Each number is 128 + 32 x the weight over its row's rms, rounded and kept within 0 to 255. Layers, rows and columns count from 0. Numbers have three digits each. The size before them is the row's rms in percent of the matrix's.

# k: layer 6 attention key, 256x256, rms 0.119, rows 239-255, columns 128-191
# q: layer 6 attention query, 256x256, rms 0.117, rows 240-255, columns 128-191
# v: layer 6 attention value, 256x256, rms 0.126, rows 128-157, columns 128-191
# o: layer 6 attention output (transposed), 256x256, rms 0.17, rows 128-157, columns 128-191
k239 095:198095083113106160162165160148112165175134094112128122137101109148114115144094128090120137132112136125165090136158151118169077147130121126130163118136108168104095154104139146087144132037080148
q240 090:098131100151137188090142148149170105110057121161080175137145163123124120144139159095178136111122128111137119149106117124133078134139155107103071141141136173141114137151128116123110113119116165
k240 095:172130162067091139234119146113150155140171073060108135122163087121074118081103058126124111073177156138098121146120095153107157099137114173115115104189132134111174176098098081150115129100100126
q241 097:116138160111143050112119115096154107190132137121151142120120163143132160094160095182104200110125112107132176087133102127121144113098152170161135115151107172121197097091105110121160108088098187
k241 092:152102155148083101179148157100179093122146170134087174128143136144137139113152125115156082102095188202128058120096153207126102144133180118133169111067176134124191147154126125142177132107122121
q242 094:187138151128136143146084130132167117126164153134136028121099112105100108165107105171135163144085112108116171165155123106151095122138148079126116145064108166174123095150163191105111139136073130
k242 088:104161144098176117168115176121151122164129111172126150061101151184127154126087141112097138117137136130076093126146152143176120148098103142152135114137137112098113146117133083079165095090160136
q243 097:147082134131162130184113146149154182116202034062135099144081143063070154134120193126187098150146138139141108116112102108101176165111138135143153132158137093142182089135149116145099112134143113
k243 093:081118147138138115123097176156096071145161070122088142148152046102080185124110139087102102088182154154179125112088154097089126144088143144152169114135130123120148100118097082136128118174079095
q244 090:144140155083107159060121092118069159054147142140133128053128090159153114169166167115097088165096118116062129175175159125197124120146101142122065100168086131115135225216156125051118126158142110
k244 090:079148059149149147098147100131110126101113126112127178164137188095101080127068092080122108131144092095120060136108165149196154157105111167128145122156144170087091154105098157125159121138114136
q245 096:116111130178132147120114124076126162158151122136157139189101127183137119130118092143143076176148091101159178137136113168103136168103115112149178090107183153111122099133129135100130042152066129
k245 090:124134218140115096124126091179140177136141093139122123126157143106130168107094078108101112136062056110126169113103124132091151118184121135166142126100073140125169145122153116095153147132117067
q246 091:150114182173185093155169122133101127114158160147107161185131091142143138080077115156145163125104133093121068118109169158142115148129098137101126147112140065121159116065143115072123098095122070
k246 087:125113109116141163115137109097128135098146103158115093188092245133145123169109084097145119183156120090146165123124144145146157146146146120126195147172120105118089121219125102112124112131166069
q247 091:120113111141210091133087152132135125095123143161099180136048171118109088116143162145100110134121115103097142127214190124159161165148055138092125108134111134141093047169074144100127138112126114
k247 087:120173113134161109095110133078120114070132145132115101062103127054155092111161095091118159158096152122131143182093118071111114128153115111097080076100127146170143140076181134096176134117120103
q248 089:124142115140174155133143176120133193072155132114098144157148128191127119175155132140138128072099180103089124147159061136122180190122123163122110152083171111140052148056128085138111141061167122
k248 091:132076224185148124171134115088138134091135112123171117198155123146109162118096092149085100216100130119094168123133123128082079140111109121117173117119096136103134119119136147116110148150129133
q249 095:071104123061174123137181117091116037156156150200093172149097156113125113121112146137093118139144140138096145140092184161109116142149169155162108114143102158187171142145128135114101176144133141
k249 093:170151058076120112129125173180134119125113132141090166210115133218170147094116198088140164149143128134057149163055130166164075104140128140077130182157095086054099110163154164123184139125128169
q250 094:125124138106165149127132118094124119165138203145175149114096108121154193034182129092162165161150193140122068124162156118190147117105160152197131134153124133129074172107102119053101128078171112
k250 092:164118078116140091077191054189115119103163135141156169138151149116147135079152178162181161115114163131121112167130122115167169161141136133150141131104109134130134081108198122139187216143137113
q251 097:183099134176121123138163094123066191124171075110164064191150133150099114118106156099117076114107102147093171078168104075111125138076114158138123204121088127146083153102183138142109147096176140
k251 091:089133176180126100108230136099203171122147116143140114129130094145072155079044143131135126126073118156121103175120194122171143138080109166127134176162120135123143095016080078144152126139109118
q252 086:080105090098163122166073156184103128167170096122097127190093115102133116105092117139168099129139093130120118069131099171095141128132141109119164086144127123066154140135075071112131157104081225
k252 091:091120091133142097193071112118137158116143094111159134163066109133106167131159153079170160151127157137080140128137156111067187126170167164145173103111200150143099098158180171147151065117083129
q253 093:152107127107111112166131160082104142181174067088107113109161095137130150177086128152099109168121132125105151085120151181047122146126076151123122115170143130138151112114081172138096092088073142
k253 089:131164097107112126087118062130139134089097153116116131112060129100172148102132134134128126179097125157099104148067187138149115103091151128139075100098129182147088106163158128108097103163085160
q254 094:122139117131156115130141151124172169141187159091037146096114114100148111124152123180138161153085121128131100093161087127138117086131111144164159085057153144104155134110155181151129096129203076
k254 093:124104151093091139175041127204126094087133112133125158097148175084135125079099096115203123117148194095147124091163089139161189170114157113124157160143103109167050103090115082153122157091177135
q255 098:120153157099155178151167089097113103136094123089133093153097141116133105104127130107199185108041176129124142088075123139086155165123069116124178112123222121112115055099084129150108158133155132
k255 093:177153096111151148133153033150071157151133116102159104114156130081121147138150144116119098176113114102143112153166141100147082137209161209062149107090129105126148125145189130111118126164121113
v128 102:158082107138158163088115147180108169104135162159135123088159128107159148092114138059136084153143110156108111138094116164123110103071211091132140100126109165168121094147194077137126091151122141
o128 103:169121144120101132136141109091140086116147148095133105147168175090103162082140155168127055104112110116162188074103148099181108097140155106132098129134144193153159105100143150127147096115179111
v129 099:131124140097154103103131152068142140124143072130104176135169096132093086112062129124104130116140112134128101192129120127164109109129130097112126173127070133185130097114085174162178110127152188
o129 100:151142097169117117139110110178123127094115121151136141112130143118106161113167067128121178163141116150128144102160109117137124066134122141082168174097129162072121074141121156137115108120144116
v130 102:090125096177082114200172068096126105119149092126083185108145146122183088165179130140155112136086110172160064064100104128184139209186137126087120153145136076114171130105136147163114113114119144
o130 101:086100156150114088135136144074115139113143221096076131095079117101152118146126108123172113156127201096164113129097133121070090123105091175118150170107042140062126152104100159113155150176083114
v131 099:112132115164110130156111032128132127130177108102126112130107196175090144121139160214208157181086130164126118070161120080148124192126091127101111157153152144092196156165185166054149094146163156
o131 100:097125083070134147086093106065096161082141157097142169112125104205132117119081132139097132136102111163095126178100201115090126169145184145114170120069105143106161102134109163111127146129060143
v132 107:121113132121189052106167111081186121148137124136172135141135117107088083083084105128108064146121112169106109172139151169182141207104167103101118155062163113156145150085140132134151179134165122
o132 103:145092101149156144094097120179100104131143112073132139108129110083116150168109119118116127099134102164085141152074132106132094141080136128138145162137148106123098114107093119139126110143160115
v133 094:118085118062160109158106156152131131117134064124120144104130125138116103125198161188090106083125139113090136110140097157136134171120149159140156142150155145203128138145153127195102134080109121
o133 095:148088120132126137126087123053126099110150157164078115078140166128098152162144158159111139082113125156168073084090076174117122182142096124107137142084123120063100106093079127128120062160138127
v134 108:112167091108109124078193044147198080124131149083094145110122131088180084173148134141152141134089079143148090186130144135135166132117174150112129095119081152155189113106111151144117163135076106
o134 106:151117140096141102157119170108177112183169118108099123119089128132166091104113189113080108131135175116131155091131119110088142093167091153154150181161198129206075080128116133143136134115073129
v135 096:110137120169169137117084134128118133113136089172125152137098109093072105129136114181129152113187067112117104133175102104121080160148103112147152171151105093159088160176090117086202120127145146
o135 093:171123110149124126086115080172120194108083139122157152094179103112118139137085179152145103146163106123134139097173152128118121125173088139083206048105123173107145146146100120122074106064147101
v136 108:158185098137106045146144145199130085207127134095087135108168177127103139066142128097176065117133106084128134119159067116099095137057079142064037090151165140115146133130111186096131129135098145
o136 105:181143170118098135141102122183129091178123114135231104105148114155115124145150150093106130094161185087138189142154107122086137139171133143106129151121129116154123165120118177133122120105116158
v137 101:118051120194119089116102138170161140143096110148115075146105100065065103099084130104120161149095080108151111177161083147105123159172119099095207122084128139133130078176107110076107161165089097
o137 097:073107167179087157169130178046174122176109153120112158114125133110182120152084133120108126115178089111183105137128113187101146115149087057141143084104155156134118058195121115116162140166153125
v138 097:160119164174032126156107064179095111132125121085101122107125150113098107210137099210157096105110037125137149092163126120104158149143152165118149065129156119189101160117047121116137108120120038
o138 099:092128147112085177173137095108135150151179139160114104063162139163145089116068093144099151111152183111083100122149139151111108122078103083128114160133168094126094158129103085136108135161127169
v139 100:107122109152130140081089110157147041124163150131118162126171171120158163167080164143112142122171062128154111162177103144151119131145140119116132143160129078133152148146204142124140134138162119
o139 101:055139119092135069115120077103174100114158122105195140130103101126174129132176138063100112160155211072138145075108097064151100146142193158102119142127181130097085103116118172110197136083166070
v140 104:133143144151189071160142114114108093174125110122090129138154122049122154078109203072069164111044138117161137119085150122108152125109111110145151153143146133120194102127152157091144135131101127
o140 104:152175139129135178097125129164193190185064144133116132141095187130108142148165194131074160123167090077117119143190106059137130129107083091079181131073201095134112119143123159158141102125073107
v141 109:087104119168147071125118126153056108172156082112155161174152148147054156112167141157179127129111137187131121048124168129082127170146119137134133112106102193180122121090145095139160108087130121
o141 109:140149081178161123094103111164119120109143132134154112081141140153154145113122137147092189113169160156106167145138132150150100153156157133124194115135106102091136127081150134148179086116056154
v142 103:110083130146092104117122130168153140148130077133103177129150144150150104163124096140094092098158111086161167113102064133166177133127110120088084114165141151130130148131106156088155108154108107
o142 108:074108096126024170136154094147148119152167148136139142085155126099175132178092110143104134121085102062154187140082127100130155107172155070180118159086200112142132118192135200170097103096131156
v143 099:129201158112135164131132161112117120115187115117109142109150131110114094078178138162162120177152115178101163150134111162142188164143106120213134105144101099071102102139100141117133105101160145
o143 099:171124128184155132084126156161129162130124128065099089148125119153097115116097115067149117075204100142079165108123151156055052158201165130154145111162102173124135163090138162156149144134128133
v144 102:092078143160185106112151094144122106089161143062106121154182095155124103170135085085131187129129107165192100130094192157139115092127104117168083184186172109195125143163179089140120045168111129
o144 103:109134111081138205128135117173079136106080183093123103072141084066087132074135133126140161117143124100097072093171076105130172078147151161141112088121178141114114149150134143113241110196072142
v145 100:112151131098084242159157122060092087129140106099127114112152118109152045125129136144152116109117188182150140114126174133179187174163094125101151148126097167124066129094114145100084190101146129
o145 101:134124141107178100065136078124182202128172154134163102150105147135117115071099119147162192112115191129129110113179097160143149125068123138097152154139131152121092089086208103153125122151131173
v146 100:160080203082105198119130103078153108085153115123114181118076081085088119194159161145125118123126112136070141112126154080189084115093124120108125114074133105108084122094094101140191159106119166
o146 100:145123136130182137104103151162123121096168142078096178107110138137158174190104129084130063079133146155175119095154114160095162115121148136154072159116108157077131150114107086139108116153179070
v147 097:170148110131117119038048112123108130097149145091118186104112118067114092171169080137091115076115165115137113128139163159154184092127143127146160198138135135111115105148053155138108117142118175
o147 097:119092124074107162114107136181153117144137085123176134137126146135088132126073156180140230113146118155060187156136135121144145098198083148158134137118072089101138148178144157128125134106097118
v148 095:154154096174120118147112155142155172134108134086135159140127155128118089111139102084085084137137100138130216094119118152112121156129140129175146153087126125156115119082114112111134129166121115
o148 094:101126150137088139159109130166106152078169142124052142179120152141147163099111130116100107120067083133116137130121165159111106173178115096124115183155100110082152155112155067113111138135159127
v149 100:093105144162157144115148085150107165070151135151170160117129132213104108077118162126151157138134162148131138041207106127169157145168129159143136077111121190134125132118153140118123137140192112
o149 102:149117141213153081120140120147084161141164122141155142119128112111075166075149060111203150092026179106134104129111137088166119161149175111156118136135144120109127107138093089074127157131105121
v150 102:104123143088096115159174125125099104151149117134166144138151134124077154105134145159125167140144114110092139118142170114213122180154067143105144098147134159036159195177147186066102175185138056
o150 106:092119115111117102127181109079140169119073145190180128163149130122109088176143142125123135095166087123122117169107126131121128157100110123106127166097161131136142137130035183115117105097067116
v151 097:083173085098157178100165119127143126156123194151191123143169144082099131131163071148145165065114100071119136182145120189143129129094105157128158125104189141090118108102132171128129104138102132
o151 100:058098091164075157152134110158108120145061124140139142126196190080096137186075101126109093142159116078076172152113140156120125187162095181126096128210087137121141129137148199116103114130117164
v152 098:174152137109137142115122137095127128171107174162122108167147109090120118123186119101096102093117123164170129084119152244123138146162156135116101141145107197153063113161186128101152162138138166
o152 101:168177136122165117145112110148157144147131126051157176098129128164094146064103161153112172123124123114172148141128156164067123133143137078126199112163100110105128137108096127101169107125088171
v153 097:120128129117154120197159117182136132129125112157127123172152164141136171167118152134075136123129132187117166165138123063093145046143097137152102186152155112113085116143163173064079124134125133
o153 100:106099122141111120155171161137159101163044114172125101101087153096106092163116132112138162106138165121108066075072137143107150159105112154203078107067167144069175139187098071145135119099096156
v154 099:100167115121133124115186147079152159138119147154143101115140119138094077159131094143121137154152189161043179146170096173139111074125162093081222146130157134158126162109100151174163049172113121
o154 102:104102157146123160131124162144101141182144126107079151184152113175131152159132084192186096100079131142116139193114107124096133087129148086107124135168130097155132175100125102143042113113145138
v155 091:120104144152127206120098144107115132083088113109200123127089128171173121107150144146131175089140139094080148092087104103135138133131118189185070152178120143113133107138068066174105173103184111
o155 089:186060168133175088114179100122113189058108161133152112131100082129075127131078131102154071166147155116130123137167077116087140139105126103170102153097131108171127168136142143060101190131139091
v156 098:135073109094106140142164080144145115134109149128093121124125118110131106155160189201108115102149127110157192095142090054172177173128095162176083177174134125029091177123135139076102115159160121
o156 098:115144102169089143071165149132124197103099205183169108120096140130083132165124133108123143114114075106058151080191182128181114146124168136150093181135115126074121135084166122066130158092176083
v157 107:130087146126176096097148096116081126119097133141155086114099136072164151117091160130112133165142115105056136114121120163140168141164119165159067100105143120153138135077091083181154157075128102
o157 109:092082085157185134120141153125147139054147159115079146143041125117154128133104128063131110139162152181164064164094158125160144106131169127199083149155076142112089175152091170116066166108124145